{"num_hidden_layers": 11, "num_attention_heads": 8, "head_dim": 64, "hidden_act": "swiglu", "rope_fraction": 1.0, "parallel_block": false, "optimizer": "adam_variant", "max_seq_len": 1024, "dataset": "wikipedia_en"}
Each number is 500 + 40 x the weight over its row's rms, rounded and kept within 0 to 999. Layers, rows and columns count from 0. Numbers have three digits each. The size before them is the row's rms in percent of the matrix's.

# q: layer 7 attention query, 512x512, rms 0.0141, rows 272-383, columns 128-159
# k: layer 7 attention key, 512x512, rms 0.0141, rows 272-383, columns 128-159
# v: layer 7 attention value, 512x512, rms 0.0259, rows 256-323, columns 128-159
# o: layer 7 attention output (transposed), 512x512, rms 0.0232, rows 256-323, columns 128-159
q272 095:425534547570514509507469507489448534484520519488534526527499435495534478532521432500497499550446
k272 109:548536532572484427568559497558586497480491442504467444524465430455468546537474590511470442525447
q273 098:526493494472519503489536508513560451540507500446436465472506509460515510473554581442512455477467
k273 109:460463545495527485429613510545505445465483459518480539523511527537483499480515502574529451447456
q274 101:534587519536523513477481474492448480532519463499540435499520502479514478533424543562475485485489
k274 082:536488496495521505497429529536465474486490443515475470463479515449592450534446554473479455493493
q275 099:444507472500497473497479511521522468512525459498441558506495410558425494551532444495495520524544
k275 091:457574478471536530489462461487420505484467581479486432483473513571500501547523493518457472490528
q276 098:508493505523485550536541540540475418454506534535478500506500515540505493527527471506408400448456
k276 100:550525523518496482492448427491499569517492500482499527453546453521454521441471469511491521523538
q277 108:447508522504477487542498473450473481504514450505474536506439464473516454561498586478475450513548
k277 104:443544513538476501463548437518484473493500520554501499508505486486515463572453522514554502486499
q278 103:425582561518471488569429470510527439501505477493511546496441491420496544565486493517466492477513
k278 093:424504473436479459438472472505495521489450493566468488473495493556546432513401527491513456566493
q279 102:506571541512504499478553462498509444548568482491446523503586480501529530586394505473502504497482
k279 100:515548473448436532490546476570485490469461433503484500538470505445539495523452528457528498457433
q280 104:452482544511465443493578544530523522511438543491574510486557495520469492504498567552530422488492
k280 108:508535456483470539556524452453482475456562491462455538536496486533473502601602507421528542449527
q281 110:519450555474433388492480434484491590452522453523566514470500449540443508517453555510490566497458
k281 106:477481547524501465503508582501529543537448418502506419463388548483517530523436563514484456502478
q282 111:505411463526450501453557522520582474482531449553518427445549477519499508492568499534459510517486
k282 113:425479460502477512487539482512505512417535563442537482580546562538493566484518573508524475513493
q283 112:573448486495565541538508553491500487480466511485483495484477550552455527406529502524522503479554
k283 110:556506478479532495485417480458517511531457547542551509452546497536443457390547461480454521500561
q284 107:455533547528513437500528509515451501442499480577456478546523422529502445479511494426463479510512
k284 110:470475479528455580494578512558486506443506508541535519535527474509530442541566512496521493502450
q285 114:578479542461531573533546589532523489506524514532489531480457592559488510529489532543468554534579
k285 109:616468441477492517582487589500514558518548492503512507522500462505513551463477475548501492520541
q286 111:457493536417504468450564440495521528489552560507447489489438488431533469542450488507527447520430
k286 112:501568431547466518532455541487500433495513447518471552535527531452459470486486500499536465521498
q287 105:518529482479584557516533474477481510516498478464477527513542526512460556536481544480541487490503
k287 107:461570467578446535423426548496472481502452480543497472493510504487436510492550424502507543501481
q288 076:501509539501545418464572470451523536452392493593502467464492449450545474491586444434489480496491
k288 079:413520501455506471483492534519512533521518519505455554541528520559572504353441444508559522499476
q289 075:539441518475424493473463574521496522485550554457565530492548621518479477507519496542491517502486
k289 081:567482483493518520538502522511517539508472539512463441453496521451489517606530465566519531544576
q290 082:511427540539512540519466474601434512477575522462588454553522506518504453507526501452559532499467
k290 087:489504452482437568531513453547490439560509559469391509497454470476489499455499466458510520545465
q291 081:537540518463472417521504505426404565488492510546526513526510500499549536466529516579492480495561
k291 093:549521493509551528534501495505488467419561480486582498511508529534502542502469588438507483433458
q292 082:534603546526512502498546501424511430602468525553520499556443520496520518522519457487484507474485
k292 075:517507557529599575495488449461537522411482583515487522439476494612494561488499598514528497532532
q293 084:533534505607483475505487482574547525554454499483495525502523478535523504585520512520535544532536
k293 090:558543481478563555541466496485543507544444526451481523448486473533452453386444508415475542482515
q294 091:657559551511479531524534493526537478472468467552498535517502474544524532516466509477490543532595
k294 084:453466509585508481470540470523571545492520501599443499519545530520454530415458512473501482471513
q295 088:524468508484535552557540528470508498504475476499426439509512497458487473497539558480514460470501
k295 092:512500566465452442446573515536459516457594464564516521551479549489557508607606479504527475524521
q296 092:543498469548451506503534485525555485499452412473468502412562562486454510531479570457487539541534
k296 089:535519490567503465493521493579543508535521473512518470491443456401544483577484452495478470590503
q297 095:464528513404508518504465503429456487485485498506477527443505547559484537407441433406459464456486
k297 091:437456429470536519517399464488505506530491504486456548523520509557478561479451439551529526442550
q298 097:542453570562465485489523499558496520470453430444462461497521569427463524531507539462496521517474
k298 094:428532571532534479512533525438466500489530552504504470452490540498515499549488437545495520476546
q299 095:516497504539419510474569510550551435472467530503441528453510477504491507535526582499517486581525
k299 082:478518481472474486441480548523541494467533513524548503512420555590556488442476621566453522499448
q300 109:452560529390478575541396565461461499501519513532516507534502490436574511554449417538505486406480
k300 101:521490521508487580450586521561558451455462599472474434549500553445495507472507577457449511552487
q301 090:477462441537541473507614465507542503497464508510487451440523554506487496446457561449489481492542
k301 115:439431520448488544503506496478431504478462464461464555520518568576499476492526444514501536402537
q302 098:547469497519515474485513510472498507503502448503552437490494534478484470525548575523500544485560
k302 079:424468527537525477472505512544516518506487505464468462465546514466568471434452503499475489540438
q303 100:508504472550393489525511529468487412471506523546513603565472478513551417531482475496453441556487
k303 093:552549498524536446480547451421477519532497472477521548478470553537424500493462532482549482481457
q304 107:593488488518491506477429491543430521499496517448554471507516505478506485532469491469392520498546
k304 092:438436589521553435504520480512535513479479507539555478394528466441511488555501485483528468503465
q305 098:499573495494542488490554500413531461504446578524493558508501505485561525538478442413503445534466
k305 085:530493471485539589474481498401577465510451532505454577583477464586428520504483434554540554493502
q306 094:429510555470530473522519493540591523459467557474454432476575527513485517535590504507495469508518
k306 114:488483488446523507414514467489446462467518473525460522541504553546440526487573417473561512464541
q307 096:514526515500501559547455550542507522548507454481375504548480445531396545539506461569499510495481
k307 108:534488530517588554527501498484472470402485498442541534534492531508485481528468461467519584542497
q308 104:467511475504424473528390532510474524425478470458486521492482493468595502466524503449518498500479
k308 099:409525481528421481476519490510505525529518523501481421468518525501461485546510571459474496535472
q309 101:506372532457486475443552512501468499564537548500568428465423598436480416459594492486485557508480
k309 102:514422506496558501535503442483461481538573556494499451469572556569486564442507487546488524481528
q310 102:518485513441562468517527533468550490536558465519522452498488556526482476442474519492437476519488
k310 112:471534484533485563478514519509466513434555599484458511499509492551487482567481491479473495418513
q311 103:468450533513500418507425452486532501569476475442555504498457497474468523497410466532545521490399
k311 103:399522480476562451481469514500472433447434567567450509491555502505550480508440473556489529485472
q312 108:485515526570550530468450472556495515503485554500561526535461444518545442497466466553466470454529
k312 106:555485551473477448481510502538494451456560432526486541476515415467493517465463476474546493504485
q313 108:448460530519530507527472492567546497499531518493537456471505551491532477517519539465486488456500
k313 107:438475539410520468524499444521502458537557589447491519542464507530477527539610568547493520432518
q314 110:450484467542475429505460530491446493447535486495508532529521470469484507487467493475524594443461
k314 107:464517511518468467441533487523468472474513490477391533482506433500538507572501494501530517467499
q315 107:457516550391494574511481522510523458471581569524480505534469537483446480531548456584508496473535
k315 102:531433477541524539549506492514440553545558499513540559539513482511483490406490517491502506508542
q316 101:488443571547492541513480444442475619516425460426552496500444487572507535502512558527551510515536
k316 100:578520505482552499543508548543525405482462574530473472502546543445537569562462575522492504467513
q317 101:424554534463492457468527430489462491521551445510474578487474485490429624518534526475526504506540
k317 100:468535485523453461492581496502505549459553578482452508465502525541527593543565545595505464500462
q318 122:473419541455553467489483434460467493476452473545505513406448514478535481398497470496541517498569
k318 120:592548515475509476547419493557579509576467444538447546478560551500506576501413540546443477518553
q319 107:503428494486510538442521502498505529528491507487455486457508481486413440547553476577563571482548
k319 104:457505438585453601510462504468460474500590487484523477507538479477543556484529461541571536532485
v256 094:498477565465418464525493461511534520513540470458489512433415519543449532474505482473464499485513
o256 100:463463476556471488513525454510459568500510442449532464395455485512507557469540601522591497468503
v257 080:476487474491525492451540503516532514468490505448573536486543523521489431549538474502575463464503
o257 080:497530521499475544475519520468518490484547499544570525505431525487476509584490452528412543485508
v258 093:478474394541656504503452466539486496568505487494468523498568520555451441459438553504527547485513
o258 088:508492599474489470437547532436511494566521560543528485455501501528481520478414475477501505509520
v259 094:505520546508492472498567538534497506482515500542519472533512435575537493490502456555484471460493
o259 090:403482450453522538468514508451556509523511485524537557483475486457520491478464505463454375474559
v260 089:404475493536544461467546482543490519473524427604463524580534540528493439450502522499426482515488
o260 090:465511615569543477494532526445507479540538467522571492488551439493499466468476545530535424501495
v261 088:462543504468447460462478507495526463512475478495564503459533477503418442485485490528549473418506
o261 087:425482479424480478473556537518470471524553472514546465471463522469451500572512545525420429479475
v262 085:462596519521511502468537511580460508499494481455570460521561442434592482476483469517532525454496
o262 082:566542453427527544502490460506493542532491528475450484459456501431490512495515505501425560518523
v263 084:552523531526469508597578491458436462483465507496516517528511452386538437561530484508518468581499
o263 075:516469395462497504531491487522455467467481471500467503529491478499554507477577498534542479516501
v264 099:510441444498556551456517547517561508473523498479473517536586513544464557489521554473520541459513
o264 098:502496543537530509435539551537578516544502494509555543537479561591456453486535498512502503487573
v265 095:473520493433587536462465447471390450394448453458480492522515517449497551476518539500530545552478
o265 091:552474520565531547475575497466463502478492542493485502425507435533442482521534450554568480483566
v266 101:533491452506437529565516453431461522510496516550564523451526501503466472479468490497486462503490
o266 101:561467503454520438547483502530489502492571525483576513502454529509460506509523518521454549538410
v267 091:475514563530459477425550516498500544499532441522492496533421533507561490496510473571492482515439
o267 086:432502484493519507484400460403498509499487538505561569479521444476512436467464546561478483497540
v268 079:476412408530517498518484491493503533550530470530529514473513509555435371421503501512468453588495
o268 074:465477561530539430504538552492493506516563509468603509485506521493434519470472594499444497524487
v269 095:510585515470492517523503490496476536453506513541494504496468477536615436466537467492486479532550
o269 092:553503479450489569520470480449534561481556521473496496511466517388556505501551527502442590534562
v270 095:547441527480478461537422498504531466483447504478537484455528467523469545481450521456493519475518
o270 091:578456431496472446476525506516468471467485483480473482462517428468520563513500466498516416500389
v271 092:449563521509503546460481526453445534549516441483539460479489512510503534464453494591494458454454
o271 083:460502513524485540488485509417511514536461479518548526505546451493490489524418465481437456478496
v272 101:472475492492480526449502485461542471459490531562529504482593490469443481560436530486530573480453
o272 102:498465591489528534484493498509466429534519503559523451514489486525426473574439528462511466508491
v273 104:423495546570511460477558502531501513493592484552549532532531509539485461448486488543481472426501
o273 109:473549541471483511481543501480518513513542512528532527524462469506500520437535532576467546483469
v274 082:518501483507492498509577487489461478509518500536429448527411460525501541512540498550439439536473
o274 078:414464434507554515451472458490524530496475528493521520451573448484497482416533571540572475497546
v275 091:540523479450499596519484521485507503469548551407563463424571461522449555509514528497482447475463
o275 088:570522493508466539472526524578533473460542469496469494555462544553466533560526457469459539489479
v276 097:472499454459484494460445504438557427426462521545518579475497582430444521546491516463571553430526
o276 101:539486577552500447532485525485506481486540441499523518498473522504481489563511501499462492513475
v277 079:470443457478514492477516512498546508495501527514567563522504541483544509496495444550502465535528
o277 072:466502510552507428549559512490517446508536439524531518551510493549517464516423490497522412474450
v278 101:500431530529408495419474519490553530569494490465494495511406490507439473463517473523480541462497
o278 096:407499436500518494488476530481456528478402559437537536573505495523489523431540492497481465500482
v279 106:517540494503464602574462517467511482493539549496551516470583489469538480467470503503457453451478
o279 105:582553497444452543533490495563540450432556471492490532596478507546518541531546454519418585500451
v280 082:528453467505501453472537548511557516500528496492526545543453513580523475510489499546474462487489
o280 075:437523520544469409493460537448521511529477429511501564506522446464551491489408497510512396508470
v281 086:501548450473468558531455458436460528498476457441446551456494566501499519506499513438502517566461
o281 082:466491575530478487548510504470517513530502466455582485483482523521527529524517486488512543488543
v282 098:511555498498475540517511527503464529435468507505548506533517500514547488511494519523470481413514
o282 096:540552462471456493558439493484478577501518442463470478495517485428540523518475492488422574536501
v283 097:532478520508555499518449437515491555527473457473514464401544511513490608482496496499562532490482
o283 097:564433534457514478451528487533516511566468531515481467428497535550453516538468463485549466544502
v284 110:526437518480560449505516477539504497512494479521535489480576508506516525427491547511512558453535
o284 104:563511438484457505484554503572488546501549462530419477435496528518459514482490464480525440484466
v285 093:475553530498493488460432469495463521546496465390468494484454462472490582518460484470564523441436
o285 087:489496490451527538469485455475518476535405643501525501457456510548434512452521481507505607489546
v286 100:475525507489484507493501475453421504552547517536448497461418576528437521475508498480441453548487
o286 097:396474560546541499504503529485497520499469506464574519498555525522440510452503511475534484480523
v287 078:527523462462494542488473489527453568572524490494461443527510542618521479449539501582505471419565
o287 072:471526555409444525468456523508518567565484455459497531523527537507522507536524547494435512532604
v288 081:439421447489471466449524519466579493543523488525540539476459519543495518489533441573493382553518
o288 070:440489527522491418541517536470488528493479489499530523508517503479492454497419504491474464516437
v289 108:535487476534511504496485506540514470474531514439476498497468484477526423563466460453551587533454
o289 110:572499529461466536489391502469508418500502481497450422543455533479492470532463485382482554511495
v290 078:455481481516420533518515537473553513480526501424479421505438442528465524509497495556498516448456
o290 072:508488398468493546471443445503522548479436536478517508501525471521516453480539531526492558527559
v291 102:546534525515447443495453501507558464549515522549479505473560471491498512551412459435463482475502
o291 097:515479501485479508498499496524524430496496506460480492548500467450553585547470470503466489515457
v292 084:571510449531498509513497507525504527539560549395521444497555475497458493488517547575547488532509
o292 081:519487452399435540432510533577477524504505454448460436536494560499470482578522543505441538527536
v293 095:441559515516444496437456527488499467499470511438534447522516453462465473578502478570549474521496
o293 089:450490434505510555480493524473437494468449545489485468516500460442496493573471457549440417503518
v294 101:534542494514497468449511463470442478512511479487532500454434519464496477462526494566557487560464
o294 095:497498518503438512512463507507409573485501465431458493426548452434478459536489529485473499476473
v295 101:432509563470534491466465470555527539481490435497484531551566560449571537475561540544548544481536
o295 097:523561534485412571483544498491470507515546450494427477478475470490501475569468434570536447511539
v296 086:475479529530477498482484480460493499520493479497512543504529557411431535531478530490522523546518
o296 083:496507557558489455511514504504438491476467486490512489524483442549455461534504487578571533511408
v297 083:509483467474534558541509459516509460443532456569478551470510567483471480454496543435388530529495
o297 080:519532569546458485520492484504515466494562439544451536551524459614489492464528520503607448473456
v298 089:477497494537501490546574499466509510521517488536467501498484486514514485525497516544471518495539
o298 085:474454503483536478525411467429500506534518498516570472538491506517509477527458571434510524537514
v299 085:491541576505481515469489460506489522569554456548515542503498555482565519497484512472448526474468
o299 079:482578598519455484553472490482490496527533488512450515492508437543547516479516470531527548494468
v300 083:480490532454470409583582514547522492495460450516477500550503458505500551529556492512507477507561
o300 081:434468449511547491527498476471528502524449450521514548450455477484480447480460521542553443472499
v301 099:441421502498487440494522471524516508540519471480466488504480463507428482474525527516552510551550
o301 097:512485451520452526409538474602445539519491503473532470462506533517436477505613559531542588522529
v302 105:490382413466531522542505467476498502487526515565447500443467521475418498462555527470473500562472
o302 110:524429563495516483514567533577482502457540521507509511507507569607431474435555537530594482519483
v303 100:543485465487499449555493465470461492489448445458504562441431519504460522510505474388547503537499
o303 096:644505445562462480519474456521511480484496466437529502458503494470476542530539418497514599500430
v304 094:511492527467443464501576508501495511444466467579553540508473550504535491497500491454455562411541
o304 090:510496468497553454566432482404488486531486463490509538519478490490512466485484503501505424489389
v305 091:456501522512426471473523526499489576608511507468496467494487487499466485509503439504489492466477
o305 089:528543409489498509511461479531485552503460506491485534515511506524489541451558452542444619510501
v306 084:454449423440586469428451486516514509463495515567454560503481538525488480474513531453471513493545
o306 077:504504573492539424493559540438482480502542524553492472492503554524451470519496495487530442485472
v307 092:419485442508475508508470474497493517555460429486430548503463545501450507471435495467559572419525
o307 092:526492540467493468483496490474458523595430478468555473476530468538499487493532526492484569544456
v308 089:529573469499519514514484499503476501469491449437435546512532527478512562477481511466502529524449
o308 091:529509540543453534485472447517520601531535424498530456453537473534520499544553520521481603497524
v309 084:564455510501538477400492516500511499479445492484566543502493594431453536509489486448520585515503
o309 079:478541512555491437508489508458477504543446493506477526522509483525458453506461467484560476487455
v310 096:519512508488557528479481510505441519515469452412516497540537555437525591515491550480491569470474
o310 090:524535538495525465496525528418529489549432505551461533499486554611483495503461407509568426496538
v311 088:513513492485444532473515509446492509503487531519463540472488566477499532490503466436379487538490
o311 082:474582537563537444565436495503519481512493452489493500559517517512505506469523452477506537448467
v312 095:514540539493487498516462502488457545546417504458450426528496483502489515496518500522544521473590
o312 096:465493380433481529459526522475460481522422532476484515538501524481515564513508398532476414512562
v313 093:527391444529559488488510483499497501568522488496539516453455540469435422509501515521513482655463
o313 100:513446515540497425521553532545437496417519503497515570424559497494461522463442508501559469510448
v314 094:539557565536533500430527509489482492483504519449500422476413512521559532519510482452503576466448
o314 092:463518498449562525468479521483539509505442501511463523490521530502495487457473489427517475496533
v315 085:512433462474597519447419439460504452467470498543480537501530545447488520424511534459474525608501
o315 079:536513568570472466502616558526488479444537477507462495541507515564498503492533437539570447498470
v316 092:433483468504454491497502516507581541490504495484534509502550462486497474533528492497588471509482
o316 096:556495495498577516481512534517560535517468480521584530527456604532457528507543513520424549509536
v317 098:528540501471486587530509469474487508545528470476468459497459528522496512461503515513428471518524
o317 099:497537521475424568488480495591518529486470445454474487505605459551516525529554531527539548519591
v318 089:521550491483486615497520503455512534515579510522495537469572555533529553504515512516439465467522
o318 081:498575581575417482527473504510561501535524445453510486561529520500548489576506519485451602496509
v319 092:534504480446569485535457465536495466519507493515458476456549490497469511458478565416450496517500
o319 087:588514547495455508484547510582488456478548435489417442495536540517467555512514480419530489479472
q320 104:545490493498517522472585538498488528453459513500505542511497540505520532496495455535478510492543
k320 099:502454520486475524397508464483497454505558474498471467513529516452485516552473502519459507471497
q321 090:469490516516462584546499433489487495478522490575516402514533506506581517568593478586477522498461
k321 091:466497455472533495450529512522445560463590559462462529532428466538494465539526543404496488526485
q322 099:526473556516479442518513542529472520416510516495444543481472517504553501481471498418530540512540
k322 106:456495456453471484488544479437458513467584518546586464541513538521477543529558522485449459517540
q323 094:529473497524516565419581510548465477442563488478487556557509500549518488542538414544446556545508
k323 099:543430531483572539452542481495474488540559481533496470546470509503440471467526632531501561511521
q324 093:563481479490512490514540509533504530495521439492514467530554467500480470500439489532517529477483
k324 095:521525501538437579502504467517493473515473501532414520440525511447511557530539446484524481513484
q325 092:468452504484523518489508516481532492455435492501509509499467509498429511439551524477492435497492
k325 085:506534512521441565493361471555501403540545483441543427453535565384472519521478462509497546445533
q326 091:581528599503501547533539465459513518581442509485484505487524551472489512467515548513493471543582
k326 107:457538418469507497471544541572488480452553517544476412554476505596487411513514553494485474513501
q327 102:555409516547509480446486577557534484507524516433519443548484546479500558467417524521445425524462
k327 109:444487486518467419534465527491430587511486526471523556511497455511540460431451500569552450517551
q328 102:568505550504586469510465469442494505481464537472456528514534521571514493486506431478417515495467
k328 121:457471458512531455529529545494549538545487537536489444539529512504460383523524408511451472443512
q329 099:547520500511482522469441486498529494538490544528516447610500557544520538524504503572496456505476
k329 110:426547494478438500546528588530526496539525462437608520561537441528508495461509478465521499511489
q330 094:565499508509413489487564449572445493506560553500581472423499454548491531516434550536533528488507
k330 112:469483460479468463506491506442513476519456532452525518505458517536525531470549519497519462522474
q331 110:530482512509503478485538486540520571494505555530564539551491566556460443450490471536501492495539
k331 102:513548485497408506493523489465501514496435546401520475466460580511517555562540521499559481484491
q332 096:519584452438552517495502521496529476512518499501504503480520500554476499448491467545408452487535
k332 120:472496492521474458556481468520505527468475489453507521507548442362511560567595524545548485467438
q333 107:500542461494499405447440551505509546476530456497487481481470486528541484497415545497473467512464
k333 089:470434544567554479559440505521506473469507546456464536547488478454549488530569545491518471498450
q334 103:500458550512535517521393590528478545405535506517520483565459506535529464454505535520540447465560
k334 118:482546498476478457492521473429522454549532442495588471471510502550502478531559518581505396468528
q335 101:521449475493542538550544520488455434493488555502428534449480498577457498484572487464534481475500
k335 085:504496474463485516470502494526484441488481478526515492456523466526461482472500475528497524446485
q336 110:505447488535489543475533573530467568501530432419579420458455425544538490546492496480495612532496
k336 108:470431471569402468510453530457543484558590497514453447468474536514475479459499539448515558534461
q337 110:459586481458525491474432507584521458439540478498424490507497481481429504463529575459451433508459
k337 108:485522457492400468489427517512390483510444533494480494498470544379464511492502451353525528512438
q338 110:532473543495499540501470502465462509444520491511477439458512538510544542443496493520435447521502
k338 099:465508501589477519539511528542493443531503523521508471522503487448515496544536545445518493450512
q339 116:570480514571502474470534477433503446450487538524461460499485547484538466422457486453514413516481
k339 078:538520522470467536490513483536506495531518508505535462588473531475554473556429542604499538457563
q340 113:559559471492536593483475505489539545437476480504506511513516448481563508478545571528480513508504
k340 122:454510524475495467495486527525497545545543493512543464572438533496493496580498544498493449530447
q341 111:498513473421529572483466484491488550555500557453510564468453458500508549503458466540488565472552
k341 097:479499447510448487501484549505498534515463518588520527481563486518477474510508447593472478496483
q342 111:520523567424487436503479492480507396527517490517542556404527476529487534554447532514516515526515
k342 118:485445516650463444510496532517519567489435504514538480555556478497533535503509390589494483474474
q343 112:464509525536465398506553518501557534437490516495406402494480480532458447461560499488476431503440
k343 104:558535522490481566522505536536413509460519510493526501561531499467503467495544511496491569492511
q344 118:519495580446519594485489512483474499529536592501529469466499441462487506472480607432475456515557
k344 118:574483500556501518476533464559492515532436449549547389525437539487496528487517475499468569491468
q345 116:431497508619490461538517501503475429446496433482444429546502498496558469527539510449485474476513
k345 114:529497553474538514564559537564531543473479584449532469504533485555498488545530512458562503508469
q346 118:469415466486472511507471613479457541546488483466487522585484517509467513573487516511572504502481
k346 118:517462469459504457542485491525489524517508543476601537502528506554479489466481475540496557519490
q347 113:466530477501545493491466594555519431544511412430465538507454530491519552488455491438520563432482
k347 115:429516490565508470465516466495512601436515531519523496456527512479508578466518544520468457522509
q348 118:579482489521535590464497511496517517521553464491531414576547576498491516500467540495525576536536
k348 119:474477591526481480468493567487509484545544475516515504435541418578510521516442537502491491467524
q349 113:519502524488502467481504542489524511497481476514477428468494537478549536524529518388487518514514
k349 115:453527510534496526496433470496420548529598568551418495445505531485455560542526569492508472462502
q350 110:511499504523508518456499527524417459508481497496534496501481519520519466497571441523532515488531
k350 114:476460560525556454486416506512457561517496560479495603469515491490517499485527477574524441511531
q351 115:552493497502493464530520512508610422507415442506533477506533528502523504459487494508502472489462
k351 116:534516502439491557522549493463531478484474443517477462441438506506520465430485533462532477562566
q352 104:554550549505523515550491513486450516479525467527531444532513502494508516515499477572493544512487
k352 097:526477533512569482458536553491525517416539506483448549508527486512499486427549498475528537563487
q353 103:478466424455452514570462423490548503507485545503462497499525501519506485510524491470501486505458
k353 099:504593581478494479483504525524494438526472480462467560463531469420509486583493511441537511471503
q354 089:526506530565427490497512514513444505505548485427487570545551490449537516556485523591502539540501
k354 094:517475546506613492511551493468499523413588587580476529479426533527481396539580506529427480540510
q355 101:457529496554495526498400486515484492459491493540486526627475503508571535592484443537441475493430
k355 101:524559464506480530533510520518469519482542492475552526481456538440521558549560558445547516452488
q356 093:534454452428575485471526507496565537542514468497466479372451497537490467422506588524459488449479
k356 092:467549476541444436506481487483480471525433423473509535484527504448453544474487512486485492519507
q357 090:548490497497556498474456582531445458408506450519400528583571495452512515506522504466542510472500
k357 094:528446504468574533539579474441442517508537544507522462521407543494475517460561490466473510452506
q358 090:481531501532469531511455407513470544445535529584486526569543514506520510546512474474519512519524
k358 087:512457494519521548515582458461527551471509532506521463467485437574456451571535489464484505507493
q359 100:481471566512531488432566417517529543481448494523532458503507493516518458465562547461501508546518
k359 092:512572471535529548530450515516465431495584441471566441481485473480462484501549529421456492477504
q360 097:514465519571573517511467517484432502448470440489502521478466516468525508477513457427528510478484
k360 087:468438523490491517461451463473459536479576495490558524418454492501469520507484448431492506464478
q361 091:554489490482473455525562489515509528546527526451576504471496498514461466478538541564489493537529
k361 081:489494459521432572516449496599518402480466504480496510455538482482461551471511497516524468503522
q362 095:436532516478403487439532499523530528525470476521506494524519496554458459534526524491469426546549
k362 080:489529486526552454469486560531577495539501437456565560494507528496510513508480479561463491566458
q363 109:490510502476479490569472442446457508495395494465526513491559507490477529514450490460519438531469
k363 118:534479587500518546539509452488491458471493486467454534438452466487499520414516479537538532499531
q364 103:505471521517476479462514478516499575477501474413564488482441528522442519530531490472510461517485
k364 081:506471479505475487519518540545496434495509501479477511473526507459534515487457489543448462565478
q365 098:532481501503471491468516541488530514530512454558521522496463591545540429465491510535516562566495
k365 119:478447538509474536528473465543397515470434574531477554460514471566438484532481498551538552503459
q366 101:517457520515588514476501539541516501497547478515546459523398513539493502499526549562486484481501
k366 092:458439419384484506522460551519419451493483505517440496473437464473482479480477548558541527503514
q367 101:467512451492582549507446436473516558478504457485463459459426508461544499483547472493548471502492
k367 125:495483537492465472473494516568503479493493483528475578470558445384480505459482540518473488542480
q368 109:425462467489561528472494441556490549432484488572459459455489479470520546501499490511542567542392
k368 111:550555512503489478520533482474424477493558523546460487477472525470509468508538484578487481497543
q369 117:549491482571521506537505415531529539464468476520544425557477467487460446546598468495468472502482
k369 123:554510450456505571468463498506523502518480453554505518470552510592490537534487445437485550438588
q370 108:479554522481467563502525476483447520486491540464581466473555452505492501490598498518486436509513
k370 112:498558472546502559532538488478516530508541507572451530543516497407533480457541401540492580476550
q371 098:455542545479541550542461458487461546511489467492543463467533510496471494497508571434417544496505
k371 122:464510466483508526539508509586555423571493455490581422470528496467516478525461511554504579529482
q372 110:566551524477434531402505491498429544504537532563459489538447503522465484514458490495525554493524
k372 099:517452534452504498472542450465465468439522497548450503463445497515487578495539477508485527443515
q373 117:561469565590437486494568570440524574502501598515497502551459509529491552573562495575526444496453
k373 118:464509540439483542535472541544506452501504504441519518534531450502531538577473551523523443497521
q374 117:415453463444470425564532435548460446455462462487502502498502506465542490485448518440493500497390
k374 115:471572526503573525452585416458462519486541496495436513497488478504577474579542533503536471472528
q375 116:531513477453515514480520515559494469484527476481510469506602504622511549459504468420523453500488
k375 117:525528472604410460470516462490586476500501477479538436522424532460519524514413497477502532547476
q376 123:507520450520474487505477450516470488447473496488486490485566534499514506524516488427443541556475
k376 123:505498467551520525509552476448499536546546541538502434567473453469528441518562596512474501524492
q377 118:618464459571436548540505519514535436485575483499431516533494529564496557481535535565425454471489
k377 119:486485486528553488557607473519481515554511498538522466498515491534421469506546447544505490495439
q378 115:510516540449552499486488454432529449513507512552446489452496527480438489531585453472515530467586
k378 114:469495483465451454424450499578413511526528487495493574515569500529559536531576487484488449525485
q379 116:478509537387546575477557537506474509472521460481463434524401462544512488547471556558448455527492
k379 114:483508432548468455510550562546479474513516559485515447486534445467525529514488535645577500475488
q380 107:495510439497481448538470453514495535510507526448523505453402552480472552488559487503495554498437
k380 111:496489401489457507510498484492486394454502545541466531471567499452461501474451454460497424499563
q381 109:482515517516543465517432449514502499482544511556440505426485551507474429526526461484570447486503
k381 113:581495629508519509510465530457457452473444537446438533453512509586454513455410512457517437497473
q382 117:533567477380535495480533466497479457519475533509547522490485487571506487438517500521495555516512
k382 113:521549519542546554458465502542485486480468459407518547524482429489537510440470507557519511481530
q383 114:465534515541475493522493415568487457516583498512446535441578463461508493487488550444445447535488
k383 112:520438462521538500504534462422484537492524458501521451521485556426497531460465540446544477542532
v320 099:542485423473478525529467532402510509501501488484554501466488500550416451538546512494467428561436
o320 107:491583471543499514511513536408470479430523518492553493469422450447494500595546506536484500492484
v321 106:545534499482456500496476494465566508461515462544495612553506484478485469454539442538422492481557
o321 110:474550509439540451490456472525546583436482507519440529513499453470446465453554487519456475538471
v322 110:516549461510510526502520502480471484479540450520484478513538512494512405529480507468504456491529
o322 120:544515497495499616501481525395437506478531535539442449463554414465504478458507497562503500501563
v323 110:462541460443482555508492488485483510507486503501535449477583477522537517525481558506497511430529
o323 109:462448481488480532450485495519468449487483481467535502505654457562468477545496619532456454534480